python train.py --intermediate_size=640 --norm_eps=1e-05 --lr_head=0.00609 --max_seq_len=256
Each number is 128 + 24 x the weight over its row's rms, rounded and kept within 0 to 255. Layers, rows and columns count from 0. Numbers have three digits each. The size before them is the row's rms in percent of the matrix's.

# layer 9 attention value, 160x160, rms 0.0548, rows 31-42, columns 0-159
088:152142139140090112140131118088080123119112127104146146138108140125125112139095161151104098113141098120161132134161098110118104095150105100150103105121124073148155136117133123136152149136126148119096157135098156123170114125180135140103091132099101118177134126161140133153136164124137148133106100175092182138088130124121101135141114159180121174087141082118099124139145156149114170153138077118132132104108091119140101109151140143125130131163139082138075132108163120165107160132126143
107:132143153102148142127143167143117136117052129156127086157124131163143110111118167069138133124093127137132129144078081123147116137132156119121121129144146150128121136126139107135104143167130160128098128067119157072126115101109143128108108130143135088144114153145144111136137145126166127130144166090100094086126147096118152147133151187139153168111120122117096112134104155165096148135129098127141119114148144113146144165136134145100107122138161141087117101120115125140102199067132109
130:147131128148119148114116130121150132133131136162140127109144118120134110090186135098131127136146087110110133156101132122102119182106061121134122141118127147119135123104173136140137146116148144131146113073128098153138144151127149144161129124128156128114132100138142110143142150147146123116146136129153090181094205120148101150091127129108164113137136145111151102120078195121119135129112165136169150107133146099149136162140108161138140175097153172164095119134134117104167071097152096
121:169134108140142127108156113148167159093129140127132125108176113107116124074126104115136156164117103135114160147096127105132107148104141116147124168126125169137131124140128103127098119101183171142169129104107103099146132141114128124158170145150146100140113114120128123103113125136111144121118129097136094147076167115114103116111145138091155161119148125101141057135087161134092086141154143132158125126090140101141160158123077130156091113096140172167115125139112156092134092103158111
116:149124149114145113116189092109139133136113124148141132143164121110106091095130144111130135121146108153155124138084111102139096136105086086142133120143087146102134141133135128128141130113164147139147139054096096151149109116129138139127104121121152155120124096114134100167096126152134117141136139139132096105047163104126114110118157134087144157116158108123131101172100167147137152152136136121135134104108134106157120172143141124146120196180137170147082131133106140103144117069148111
115:111130119119136130145149114124088120119189146084147122127139136111124142120115133172115113093112142148155151090156127155103117097121158122160151142148154098149113149133114151126177127072121117145115135160124163094119116149124148121092125126136099107106130171105114131110133110075132113152146121105149133104159089172124151087093153128144128128117126113168113161128154086115135120124141116133119143100133086108098141112113141054140106129124085091143133193117120118132095122200153157
114:121132136145155094143107135141100174124141151151136115181160175096101159154097116157134104143146136144108159107121139129079117110114135113140124160137115157120123102124110131139142093126123195153164142132115117138087106202163121099136116139122121090104100100096119081116126138133129080144147124138138117087127134140120161125171140088156128109136162153089144097129113151134147134099165159124148091143104148152106105172139125102127152116106171159146164096136113143121166161138127140
107:116114116134119120127149106174158153150097171128165130133108180128085128144145178128156155133111080118100132131128155099090100086124135098142141146146123108099106137126121120127130096119120176186116114098130093074095132129133126118137104159092126106101123106072143105155138147085159137154154129134118141125100151143096124124171161147132136166130138114116129088107132119166056138115171161159154108104117124142141141164155108126133078114132131138121141121138131126110165138118108159
130:100139120143139143151132103113126106150211125092119144146087087153136133162103115164121050096158171118137157110135129152151114147127108074130125095144123099126142144144126142157182148076139128118123130142105133159123146146131126140117130110162142123112145143133112142085127136116143128122115124092144137088139148146133145124086143137109114134114147108127131188142151107112176117138146144131140151076143082114099123121129163131099119123145115108143103187089124141117109063147131138
112:095149146141155065130146119158147116118203138113148118132125161134130111130141122205145112090121165140102117099150142133074122104116136103107145106135114089110136121154085148119163149077103160155125112173114105111115154167132126134142137159106130140132143137122126106132138150095137125160133116125142190094164112156138154149129111119131128093123135129122099160127135125112115144117121146140117112065144133126085125123099142064111108129109122121143135179128120094127111121147120185
113:173123121148104156139113168114083126116110113106124107127132111099138155124128130140129134153145135108149128133160090140133151145122131151125101130139128127124148134143152126146124126170109095082101140124159163172148125131172088115128130067134121127163105107118147131093159114131095099105086140106143082189169087129098141100161132108126111142140138127155102131108130095099180117119101158127139157221125110147137139102117160134144176103140116110089143088138139137117098149108123109
110:172109129123166161103131179114132130140078142106105111120154089126139125121056125114116182121141175109148090118125146145117134186147084175125121123105137121134132138104157135112090127131123115140109106128117134150146096139135140107132133109109082182141119109116140131146095113116122113112103094144120094209122138122163112143098141150088082111145134125139113165121137135131131144133129122109116134140083128127135141156166098111122129139202123150104116110140115153181109152137148126
# layer 9 attention output (transposed), 160x160, rms 0.128, rows 31-42, columns 0-159
088:117130109126138132102111128163163155121106106109132081117159152161158136126133100117134142131127158141141099153145173119111128139113127126113131125134105151139158146149115112149151131132101133143119106118154132143110138132073102137159170092154131122132097144086091146123139149161109139104148127129158094135114129129135132098149160132067151099174097130082158101109149094124151080132090144045113096139163128138088140141118152142153128135097075130134113171088122115107139108127190155
108:132115097134135115140092108094152088182188123146101164111116150126101116180121130199140101134106118143112133114138125143107152132127121115136142125106162134106112119126160151144133100108148126093153125173134128171145080142132132118155162148086118116139164135105115123119121111132124156158141095128117159158144134152131102133123144079136132144108146113076163161155104127129137093088118146152110137137086095115141099115128118143148094144155121051134133150125119139128152072172104143
129:155124142134107126105152126093127115107106146095137078139120146082153119151077154132122163107113131160142128113135144126114114121174194170152125136142142148113148093152140103114150122130162123136141131199123135068121136146108124138107148097098102147127124141112113149140129134099119112135119140133104184106195082131088124088096144098178130149113143128159106133152097093117144136117126120122111105139113099130145164141118118114114115117130125047134146135149118137146093165158113143
125:127119147125123127094145142092140122119112143154135120125091134081135115146103152154127135090145133171160135123113135137111118124166129138165128095144142149124120091146148110138127122109126128093144143189125128111142149127115121147123129119095125152142134139149085130153133160102171112127111133102109186111183095153096123114117126109190094145145131122140085158123084080129187092139108089143114148130098090120152157121105111137118109138118134036113153127155119130166116146175115137
119:129130132159110135106100162077133110117143136095116098146082168103117115152116142142120146094140134161123144136112145126096137129165186131144123120152146146134142109141132101135129142108126132076155126210134140126141146173092167151134178108106098095127132124124092141138151143083117121125120112114112174155189110137101155093098126124188113142122132151123134138112113094139146101120084116149097129149116107117124162155081116130137131094132123051137123134151130128126110131164129134
114:110149151126131150137110147147130162118111110159134112142115116106113121118161095091159148110144135109095122113126109108167150127114105126100119145143092117122139157143110144110097133139109129155112126073151091178140138106141126117147107134174170097111093116138144113128151122163112115119119099117106101126086138123137127140161102161096092107154105149110122136121169152133118157134106125123100141140167179117102128121121138203127155128113154209136101078134129132120169150068142074
113:137108125128125160103142130124154118152127121090083130109124125153138126090169126108117140093132146112160103149116111147206139131156138102117151125109117134134119147164106102109122119112114117110149179095117159107154132103124166145127095115172125186098133162118163100131136169145124132153100138117106125172156099159133103127091143163126120166086128140119115140137120086121150086172116081123109137129117131155139123133103122218111138131126105068106102152143125116129105113113124119
107:152169136148151147116131134092103110115161126167076139123096120108112143125091115151119114125143148150135141139104110129164175122121133139129157109121139162118138182121142138135124117071149119049147147121135170151180084143120112123158131142160110151127158132146113113129158158132116122142097098121127132176164111167142095094111127116139115136090089132113106167138101111117179117173121104120114113129093066148136147141088118174123114139132109098129094119127105160118133119121094135
129:120095146146131123132127170110137144125085141134163095145126135091144121093166129103140191110105102149097112099110128092113154118134145154127062159159087121122135087127091112115097151163098123171113130125144098118124136125118164136110113109156154100112098126117155126137150107102127122101119120136129093156110119099120137129167111145115117108149154133151131110110174143135101162101095111116090127166173177080100143140121124114131167123122164169141126091156137139145150184131153100
114:135154139157126176140125144100081155139108111143116114116109123122103126113112107087147169114140147131128122113120106110186148111134115141106125165138117116126135157134117119122094129128123129130116153083145144140168100107156116109131111124217154110105086129132152115123157130143090112117121113121099085144130121148128098103136135145110098115123102156130114138135154136116116153138125094125091117165159133139116135140118132233129166120128137153162094072131133155129168175079133089
112:118100126074113115130132110211182125140096127113149158123162098152146154106164117115124108130127120085122137130135121158115095136117108104139142106120116128141110111129128124129145118169125128184131115135119092108080157119144128138114127137066113159133145136137119126132121112158142144122131146162151143049077164111163154151144145148126151104149128112103147089126128139140129128107140139107163145080144154110124109111150111074132096153107113155103144182116130081122131086145144152
111:117128162120121109138105070174114136098166102080150143110151130156108129161156124147117107138131108110122171155136135131074126133105168098120185102134166129125125129144125127134154096136129091097140080134111115153132165155095140138149156143076119086113164125119153138140126125154094094141148131165131131049123132131111198135137121114162159130118089125113169122153136129142105132130134148143121116109117133122143117132122143101155123152106134106110167174127109108087099092121140132
# layer 9 attention query, 160x160, rms 0.0584, rows 32-63, columns 0-159
085:167080110163132144170151090138082110128155178104108104108129124119124104160119116131124127120116133137126116140131179130145157120118104136146085148155116133138179129210101148142149139098105138135160142149117094120136133151098140134167130118142155098157076108094149139145168098116120145099093168149121124145130079123128146115094112115184106129136127133167119104151120175111170152089143122118096123135165124094121121157115165139128123130146139091099156100141103129143133127132121102
094:121127138176081112111156099146116164155128155118126123155098126101074097152140140148167112154123105154134109154105090122098116132127138156085086153067102106130133153103124084152174159109128123157114082130159068073153134150144164133125149113132110183143109149131120118129142116120122113120184126110167137135117175127133127135117147131096139140136108115132122149160081135139088142156129113169128107135143132153122108140141152100121150096093141098119107096135113109129133168139117137
081:125128150085118121115113149131145117155156146139150112104119103121154111139116105097102148133110138076150118122151130121119109120118145139156146129132177158149122100083143132120162147144123149100133200103107105146132093146164087160106117142110125117155151105129134130123151116134134092127089126118105148126119075111141140117106133094159166134117157127138087148095109138116137069118068111127133112112107117076113133069184146091157118125152152080118182132134126148161150117166117113
088:159101133123149158141111143096111146116102126142137074152100069155182169129106080126124140161099154089110121119175146092146116124075140147169149079142147131150123154121143154075148112135140112080092147112109152165138137100114123140138143124100156110085109140146166140135157107119130164101095120127138138117156108139127102110151113145143128127131168176122121122099126115105177129120137126102143115132131139102132109074154144135194118137115119117171118151143111132153147135113126126
086:109117145104178137126114128097158103136125138115118143130146172163096138094112151094118117155118099106124110111112120100143117117111105160115131096149105088125053148127167148199180104131158087125127134154161180146132117095131073162098153128081103156137111135102127121124130139172084082166137091111109126129094156152127105119131117102139116105130112127150124092158091097126124101123107148117133130115108123139151105136126142120112103119143162147116106125118150093168146126103141141
071:145101117104145114171173107124123192108143146113136142138146136120088140110106146100166129118139143143125156130133152125121139140145117106115142150132138129136149106105121103085124171105139145126159144137095082093144132090128096119095103084105095163192100166112123135174110148130129106114092163108142157146154121152147125144143110162157083127113106102086132154124152136137148093145108161156133115162142145135094161148118124132127162093090191111082146134134114104105145136136146162
082:117162167119159159101127135123096166078132142128169122140113174127147156153104097088125108137103125090125129123077134099124110101137157124100128125148157174172146138163103090107125125100117113092159140108089201146115114095118129145129119132144125130112126130152179129128125141128125156160115137144142138175111117160125070125116121099164116109138096139138153117138116125083156121147110102114134125150127181081113142154130150186127102174117108104165122129137118132142148125100128104
077:136122126091131128150120146133165090114100097160146122124111149108148139129126156090100121136111142153122126144101128154114142107125146143155183139092147157085120175107133136143152130092124122105113103125167134137092168128115110134126152112106115139167089093129146099136101095143131127149139162128097122143114129090152144116116096172104114138129148122109104158063104152131138083136148124128125083078144150138096106113094147124175062194146142129142133079094149129121113159101127132
081:109103157064153130126112170158171149169146100121129101154118112164183153126127129102112151105155139116108117114125119115126135145128125151146143077169164144098089101106138162124109100182166098095163111163110106166125132137129105166127103143106133145112127145127142135150103128115104148094087129121119163135131125147099106137101113159151105090135176131132111087133081114108142139117132120125155110111107106078137167090148131131108151135122124176135090150114152134138103113129160163
080:139132106147110152137165078097130145106133123104085154137136110085104105123130167135164126125138131129107133173089141099083110143126098110108131126119137080157121129141113080143154181130094125147131117113141154118107106084105155152092173106126093131130124130146139139125158109129149092129142138104183139116168114090121135098148127143069111152177097079152090145124136147113152143119157146123139168125111109110109123167141130136094136142091145132127133155149152157120130141117104191
075:142146120124155124155125150098148079113162100076086107126124133136122095145125094147123144120098096175100114142152152093118112107095150175142131119176181153134113134134142092117125118139116141174132140141104119137154132080181094151130113127102144141084108116131090110101155111127132159110105116140108102093157077109141146105131096131142091128153186133129142096096166140104132114124111122100110056111107135138112115110096131111119128112102131120131142121119147139144098117129077160
074:137167124155161147155146138087110128132122174129077131146106117110178117136145154179147155124131112133130118151141161141138117115114122155135125110083102109123168162141123160100161159116113126132142106138121127151118156135147127119120180127136112130111108133168122180168161123121133093146090139124146139103110116117118114116147155142155110138148172128132135141100084139125163165109121154157153156169088142125081081140101141135102110101126125145181137130168086124057127145100093135
084:144119142165149156102175114077090102131158139118145165149159096116100062118144129131150131161151107158139142161102116137097119126118097102094110137088068124131173117145103092125158146102154140163129119157120110137084103132121160137149132084171138125150131104093124133147136139096099135114136153113116141125148131108101151127103145130142137144144112092163116146161107151145138128131100157130116090117170138111137149161099129112122147063120185079094138134151147143127114105134132125
080:125121117113125135087120174109149157130084118123126118165103160141097153137127130177087129144125115150136140121142106107147095099119123111165152118147130152058147113125130139106091166137135146130136132177148118084126126112034154172132140130145108125160156112099109067117086115125149131124148173141126131121096130123162166125153133096132163151143126140109102138113137132134115143138185130108117126123143114146106131098151137122139111130139086151113152167134109141165096180116141160
068:139127129141107114144155120093159127112089133135121168098102125150147135134140103114153145114136137148082094141118134127126154120153136161134169111115170154115114142118136132184189118184101110091153146116116121137119080056132122124130097145118169111155084109110118131134108104137129111183085116162134126138121122094169131131106138141113155123094156096118123057114151177121114144099108133154104118130143124151127149123136163135139129139166082154098123125096113151128162093111130114
086:111136117113137106097139103136151119177151066120088139122148159125094128171122106134114143135125144128132136101102122128122109167137146095136161192139173128112085152077119102157138117120133126115159152126141177146137139154051105099121110138101119092168130155077146109119105122109124138105169192121098099133120130126143152145093147135105105138128123144133114123134128134165132175142155143154147153097103105091119116140151126136097141139158160142134149143113139124067136147139127145
078:130087130094145088149113145142159145170133139114135086152126134120173149124113111143108125156149122136129107133084111083149152118090108162123122118186145138131108118130117158145114152123121122085133197136121151168131155132141137133134110142124158130128082084098136064144110095107126134125118130126116119137118147076138155098133114131153122179118130139123138130102164103088102112108156155120114063081126153078107101157161140102140154132150119119107153099101122127144133156083135111
081:095127116089137141130137130147137108113137128129139123106137128134146172112160111134098137116150122142117114105154082100167110139133155185134145099128159150112081104100173146145099086112140108121110148156159112117174111123151077145169118156112116113148136105140126134140131106155144113082122079138087176131128122146140139112142137136114161081125129151083139088120156086153126125098165124155146140141133143135118131114176112151156110186120135158155139111139108074131069121156116159
089:151142160093118089137100134107107104131132146142135119141105092130165171093124114127140172136147117111122083124128127097122157153117118150178128127208164138146110134124125137093141141137178131079132147092116155183100138126146076124079142154126171109126117108164157132132158102147140183119092100155095156132183125126162115146125111118129134095103133136124125116091151153121135107126119098092136130137165111118106150105154169154135125139114106145126133108118154132152130144108096163
077:113102112175102159135122107138138096104137141083141122102116121125112105179108133153137118102116139117082137155114165148142099128136082142136105129115115130140158120155120100117150143096134118177160139141116116131084141100180132158142112082159136178073081113153119149128119169138117138104129119107146134116141116107095147143147144083138095131128078148171100132069108158107128175139080108179143119127114138115117139117109147137110147103113145095123132166157149139101127153137164118
074:120109083105121121117121149132149105145116125156121109117162158113100114133120183174148106151125153106103141124096117143121131125125145098147123125152112120084138163099125123148111186126151116187092087134160124132139112123111114170150107126142113135114165140128147118126151176106125118131159128085158162143139147070114145129100178140146147120072105144098134143103129110155109118149123140160148124125137091142131128132158156096113150104133140138129196112149124070113113146125155198
095:127154117169090104130161116120116153158131137107104156142157100107109061155170155144147120153147086169115138129114113129113092120141145138079125156081075128122138137143138099137144167103102122172125142138126163103122139126105151142111144099132125136130101153067094119123142133090103106131174174113123123181129119103128152111133146143131130131167095092129122157155093113146103095144105184128125119113145115152126093125140126103117111110086148098123127160107131127088125165157110111
075:131134114148110132165139092070105166142130119114130121109149078119150119151157147180099138135131119111157116149105123135138135100165141121123120179152112123162148116170075097139096160119069118103130140137080172143117140090119117143152122098152160133144094111116136139086100111122087138112133168140121114168103083150152136113146164112178101141102159126152142119163126167115151169138103132121128122124171152151169112124143135109149125108121155179133149101105125148129115136144113130
088:150122102117109132122184077136098150174113128125124178134143140103123085110108134139171141159107127132129171149108099163112156124112148084128110148089093118119167162140130104161129109118120168199168111126131103114148153153112158102115108117140122108120133116138114151121139109104125101129180105123099108141116153132141145159135150121098105096144115104156132140150174136166130122174129098166072159131126140150143119157106141142112134094128173112117164094117132127115135169137161106
086:095126118125179126114100128178124112126136112150093114130111140150134150108131097100115136135113158105098115111162111089170122146109114104148123110202164141109110123114121144125105107150137117091139125102135139193132141107151079148136110148131114126140132132139098092125103090165163134093082111142109114129128149143155137157140103100135125114095109147105123107094125118109143101123131069120161153091130163097110150090133148140160105176124102157142091123083126140183107145133089129
078:160119127100153116133058184115162104105119097129138141134138130131145208133147095133112124095115117103167120128136127132095157132147131093112138104145167148112085141102118148168107090143127139121136139109176143126079129152136101146121130181110103130129123110121100095117111112095094168124101142133102115136146121131163099127149152137101131097115150173156107107144173139111145120111114110137118096116131117124174106104129151118117151150125150178163132085136162166110170138138100134
070:103138139145156123123124137155125117130152137101159066127092131125123125130117101100086166118134133161137108120141116105125084132073092149150155089181138102154125115103115156141131104161145126135130191111135098140110103077126083104107167115094139146140128122106139163142143129121096131196138154116128132131127082121140107110122132152130136129149144142155083121101130142103122101137121073136082086100151158089161146149122141138107095140095141125110100109099131110166090129122155114
074:117119130120129092152097131119155116109115100104148125081120165117086180128112114132108146088159127157139119106125087118131126107099130100139124130129136165133109129132120131093087080151182110122159155125148133131104135106141083148105138132140092140152108153070104115099113173074122143115146166146139127120135122171107114152139158157140135177108119111131113107154145152161104126103114137083162112105171138126112131084170107130108102153112126103153087109118137100112173139128081150
089:113118147125137161124101138159128106125093099139128075134128148153131219110107120119126130137083133113112126134122147112114106123109121097135184111179194123110121080097124158093103122156177124091140151116143167122114092099109096148133137168124147121104118127092125139126098093136186111128105116149130156146171125135131157134122145133144133142144126123115117082095142121105151120120173087101153141089129122131131131096146147095120110147130096101164107120105151166117139134110124158
076:111123104148108147115134112132090130150110130114108130135144093130137135163154128099127154123136167158130116145149163158102112129122127096137088137119065100172129092159086108101160153129139163121145134105131131130111155153125139124091130143159151142122130152173129107186109150089130128135147120159106150082164103096139137110140080096181109130126116113110144172080131140132146118136096127151116131105164135109116116158086148126157117083106170101149138121117113091162128145081149078
078:179114122160111151135122057166093183095103137148106154112129133139102094089146170130176114110160148145169133109148147120114104125147131122136108122121127114112134164101140127151156105150122131169127108123142091123121112131069164130135106111153095114149063165113105112132138144118092120159131147130132118094136190108115169133170140114136138156119072131153091143146122112128114164165126176142116118121121100144093133121112115118140132150100162120103133128116150115151113154144104133
088:095144121138072159153125119120138137149105126136155144096136138115072135148103150148111132152097137167133139148115117165159113098151131165137168134084112100110140178103133105158120146083125110157126137136124147094101148112126155093119105101121099147123126100111104166152123134120127113127177135102159125101138151118095122094163152125085081141151110130151142169161143167161120162119119132153102105135130113144107157137128136081112129068133154146097138156090138096116081096115163133
# layer 9 attention key, 160x160, rms 0.0536, rows 32-63, columns 0-159
092:134135128168134151147128131128125125109082137098144121076107120112106117167182133168162174102103133150131093140121122167133132121119165138116171141034097135123112126094145111123103131141115139161103175080117144126143173154109140130129124111121070147138115104176123169141106181125110132113148155111114105105122104109134106127158173139096143156120100140108124153145124083127096104124083093175127144142147155122115141129138138156136133107111149121130150090124113121147141116109129121
095:147120143123128123083125126163126162110136106150111137157155136148149134130155119121110116131093148136131167122134156095160095123164123116043086140182163146116138087116116093123131136129120104139119144154165157109148034094123141151150122114128105115105152190113164133132128135125114089127122088121172138160095141132095115121149151119122102142144128145090162140131131159121112137112096128116127119136160139142133128133136126101113152121144085089116084144146191122114132109131146108
089:111145070152136114200155162127138128156124102134123132120121118086092120150127099100131119115119124156163100127149090125115169116102107147181114135124152147115133172117134140138086132105146117138152123125117077115100222134149159114154131135105098098140109089123100125140127137151117114147122156132107117145121118124165125131141096163104117116148140119157095158126126118097139153115131128129114116106088101120145140140101132116160166146102104159123148112149046089114099116145125154
102:113163088138127068185120149092134134135139139141175109124132114114125118153152157141149129125133116147140106153154102113113159100112110169184156170069122092140145139132124139140133086115160110125109137099099119094128180136132158118109182119121114141113129087126133147135142125131117146138159122115081100171096098121162160112130108151097150146140106171127075158145143129108137110121151128161104138123122126150129130114100137158134140158095112120112168127119074140173149114104091116
092:089114109144172096141101120133126128157186110145109124147123138111121118111098064170134120132139135118175102126122085121150153143114114130170131144170116147129126157120117160097133114083103133086112148127166109169123132148129176105177146137119137083133081105133121120108145146171094150166118103130102121141131129118168131098129122153133132151141133128074114142090153144167147106125157158120110159124101120157123159094148125116171153149141107106127165114112074099118126123140139092
081:160132137129130141130103137126155135074115123134096125135130129126137147131164119124129114145088137087109098103127114083168102138170131087095114102187128129086081116117150124090084154147122103172120148144115159108115098122128107127124113105126152112161130147156190117097138132116090127128126107158176135106136130121095148099168130067150100126140110093126160109134131110126152141101127143136102103096126159115154098143121099150100152135167100167087101138144161146135123122162174148
096:164128124140168086126118140127149141163103129146137117111140093118127169113131094152161151111100146127117102141124159138147186095088113111196157124193116148145144103111132152085141096149113132140157124094095139097112184125109137112116092129138152188107117112140113123137134161165133142121107107145102146114110143124155164110127075164103136117145104154107101152066129120115126110124118135113098104138132094144111151146144167143117132105111111135128140111138085131135096111080103141
086:103125127138124112184133122075110128105147104148125160165117118100142137118159143152143141130135100152149151141135123144089127136133099138054113155008081125170133131117139136183151128124113145098170094185139141147105120146115156124147132121109101098105145119107133162139150145170116128107155120136107137148139124125133099103129119154125150102126164119149151110143100133144094142134141134147140154127147131114149120104121100085108142094096133148141132142145162103154132120110131164
100:119126093127131095197117131098094088130153144144125139098113102154115115145105101155172101137166123123137098151153091144138183144120100107187163154115110153144110132116140134140130107113153116171126126147135124140103178111102147128157125092143139137138100096136064144130115137112127142119112128093059150152138107112194111125139098145076125152115107134115129115117108142126138125110158145146121129147114129144140153135183146114144137119123106166115155107126081135142131168142082126
088:127122110140073143086117118134106161171118129159104089094140140133153118087100111143070112159122113112149147099118120086106090148123153153092127113221168146113091131086103114114160108116136130140140146100117156133140070148091085150120094146166157125126126155137129093134142135123123112136118150123154147145081142170122109114123137108136122155113090120141171126142161109112138095135089119107160108124134114136128156143150136125113126103150111125110089115115160134150154125144159135
090:110150086141137099182117130097108106154109132119148135130126130093127129148131131103138115109134116145168118130148107170139138134108147139191133105051093157122140152121130130115091104117171153103108100119148130125125175158136102093128118127131141121149105074115110134106082149125128146132127130109091088144120131087130163095116168109114146097092096158140105129097122157149133152124113116167138159134106107135105078168160122137162158176122125111102164126087087120129144146159124132
095:133102141150105141095128125153133142091117107086146124113179119126112174132128106109145116139124113163088138110156134109103109156159129123052102132089097131129143109168135119121151130119141119167130125115175117149122052158147103148123087098114117171150126174117174122099120155112048135103150139105133147131112122148142130113153107108137092151138074124120130108127156134147101097132114105122129169122152172149132126179105108121115122105110143140129121117105166147104123139147122119
097:108117175091084147075133094143129175143088138110097177122106143147122151106116119139109117114148150131115126111147159097132076150147162125056125117186153145104153156141103095103151154126104141150142136140144147111141090132117102140098075139120126150161130148139155128109115156083122102128118136121185118129109129140098116131117156113143116134132152141144173118127127140130114113162119150142122129113125099123142137175120097092135117123154117120141114114122223129150135156109143116
085:123109096126106086147130149092145152138141117115118130176114121083104111124142129106126119113110128150138127050156142131156141149114121135167152110109104119105108135179137159155158113104191146116117115135132108130126151127091141139125138107090146104125166077096081122119165117134125138087081121095081175149126160119138161135118110158163109143136125172121108137119151134143137105108134123101088092154130132102148097112146142106121127111122138139150130102116094132196102138144173154
081:128110116180150108184097154111114137143137099125150108153104134128120112139119127155134136116119105105154084124123120140111142114065138166177117122070079160151148136115118134150055118100143129139110080152149112090126165176123138126120171140137135171134129113150103104119129149090124138101114158095137128106132130130148157110122112167106159134170125130099127152098133144165106123125103163144156154112181150114108128109127174111162163112125125138131135102138107082119107134099143124
086:127133116092104142136112175102134155096142116172105133132075110136135105109123146112101149170123061140122108167128135116125120160114109161156133111166129128108085137119161137147143118136142138127166110200115134156118105148162119138150164164153128115104178108123092139145142147136110127118142055143120117108143158093104140105091102136136133139110113103123136125126104125114115118134091197147097153107132166129115108106109159139123100097137068126125117125121107093118145101148093144
091:171142105140162104184134148120154118082129139134136129147100125109119113131095132121147146136158113136148089129130152172107151149121160124167161119065133100133136130110111158136120098092129107141125075120153146127118194095123142173122136129139107077151132062124080115120156109154118140123139149120050115131121120114173103115104107118092108129146112167121116133130139148154129142124151146178127117165154130125128100089160124124142140098160160158135148123109082125129123128118138118
090:121129093173150092194136157120152087162141094138147143143099122106114128170126117146148133115155143122161114157138109139148145150131062127186139137089092125143119162143121126133133089107130148133155091169136121153081193152143168150119142130102111102114115072140096104131130110143116136165113114137071128116096098108134140130112111125137096128142143116129110148148142138123138120108097127110140126109089112117120082106141120116142117083147156130085161126137098150098164124164123129
104:147167110141158121204135174138116097123142137129153131096141157116103137131119134145166133133143117175122109122135120157092170165100125108196111119071094103124131151110124156146137098116115104149103154102125126129134187157128165140140129138141121122160120094129096165156121107167103156175118121124060092128119138108159137102123103184095154150111127143129123138130110102114134110135152136127105131135148148117135124106124126128157115128139149142165119084110068121126133105098112115
086:096162186161125118104138080155128140153096143122139104143143099175177118101144131122097141121118119126116121076149129103143103131170155117071117160174177124113127101116135104126106173137133141127139194114111158107127079171129097164114122156124162161137135143160169102095120138133104109110132117155179149137090150110129128153157124105133119124125125115152117111130093114131139126154155092111136154155116165139145141144118128125135148144144119111119135156126157085182118109128156117
082:112088127145144135160063144094107130107113109158119125159116168158137164117124138076079089107143114156122142137147153111190082098145102140092149163162164137095117136149166137133142115138142103090155125159123132138158078124118070153152202102114146137117110147136145124130112109130127111126080106157182161134117129108134132118101144100145132110119150102168096136123110138134162146114088107147140117082128127115135127080118136135124110115132145124119130135110145126107143115136151134
097:109122160123104161056132125132150150114111127141087130125122156183145128120096139121131118145126097114149134113119159118139074116175147129072136138170150150113103133135153064120154113104148156100141131164124160141167060152125076128140097124117121120145127156142128119149146108121141125139100098108221139151146128164084106116138108085138139146124109124125143147114112096124134109126124126114134125120126145108129138133145105122083102138157121123110087131138187113123123099140122154
083:113116118142117122141107093183108151142125111114094124085119113119135122135142153140143143108137136091147070140126116132089131112128160140114137118056108118126188156103144111114144142156109145147167059125117130108123115207099125125135088143149126153127113113130113172166151126136097152112131111125118134143120148114107125188121134150128156150131123110146110139076116136131151144104088122163110127120097143101111121134136110173132119125110179089181154161117129142181122112125145142
102:113110158123102147103135101147139151095114158162111116098107123165134134123094109084096125136114124109129155124114118112134076130146133136040111125132105141112121123114072095106162148132099134098121134127115131133146061119128099195101146133123093140149106168152168128122127145106114111150139132166216115101161118128113099122125127101143157125159151117132110117138092160105088138141153134114121152138150145126113131148117122087118115101109129132124094144158186105145127131136141118
101:121108107124115105210149147127133124156098145143159153133130100112132148147117132110145142111151129123149128170130147172119185129114113135183106127089091125130130136142142151126111103108144111126129102118117137131110182126160135115112125131146121133143106086113132087141169109167160138133120139135033087130117107148161130149122105180155151115103126134120114157155118164106169127120123113151114158118100133088162110097099161142153122120104132146162151124120061143125117096118135139
083:100136111126145102189154129084129102152149136148125169107104105079123116131116138097161106153145121127146099117123140162123129117110128127159141139053119120132114135095111180143129130165128176108105107142096128185129192137128122110164121126155108123123129090119097127148122141156159128147122105093063095130161117124169140118110141173101133142096104091128103128112118103101138133136148122142114163155111116118129146131139137115158121117123131152130126121098058084141134118136129180
092:153138094117168097168149149106164126145129098146125130153120141132130103128115157117117085162109132146142096160109103154133142133131128089173131115095121131129125097130142168131098084133128125132135125130151154119106178137157144143101100151131156110129081083155062172150124111172119148123130111130099116145150112094134138107100127155098121098143127164127082142107108091130132152123131102152158160119079092146164164127125129102174135136184114134140170137088105158137120092137130108
089:109148110149102131139121154149124111152135154180148180190096098128120139141087149145129090133142136153123173120148103124122134139153129177164113104096143127091090114106149178145098134135116140147144121133126096147133168120122118115143109137113140149107162115123042118135138131135132138143063078115080120120120122113159144139128136125157111108150126123085126144155123133141139128124168135152086131122110103107139115118121127154119116141092099131136141156098073153166096096126136178
095:163116091082132116164097163078098112144146119149120161123148125089142139128118153104144135105106107118138124154115130140122177142078146130231154108144126163124119144103126165152104103128123150151140117108110108147114171129123100117145088131126143131138144086105084115117112100127141154143112134147030125131117108127154105123106107138100131121105131136134098121126113137137134111122137139153100113130130098112100103139141167147167114101122108109131112124145061115156101104124134140
080:161091156143106174140135099153112138075111132120172127096151109138122106098105099170096123155120135145136160085135117116140110092133117122025102154125145100149121122099106105131153175109102119105144108114100102125146118105112147138140111137104127153131140161092141116140112139114080155129142162171168144139115126147106135147139146107109120141139134129136113117106101122140123113153118104125174106168117144094135131169148101143107158123136107101139098089143198136134102125144155147
088:136118149098142147077111107096132164103170122145141108112168118184165141111120142110128115139134119090129158105106111086153129121153133117037124132191169121106094105138147105101138170153107129112127148148129164130138079095145125130117120095132131128130160153075149118146122134085125120096103119093134109109106106157120122113158142104148132127149189089102167130152096130117144142114137113102175130138134146139137127086115158097106145130138098134125130123147175131126131116132123136
090:142103153096162149093130119144131131110136103160082113142161133165130134125111133133084132156114131112113148101135148101109071120168135115053125146122156146107131097139104103129125136125138157130131139155142132122170050128148110141139138118084164100146138170153150101119121126109122130113147108142175125128105129129096123099117136111171144143150174119129155082109121145110116126120110110115148115143144145154121118145120146112143097141141124064102100153123224113161138138147121122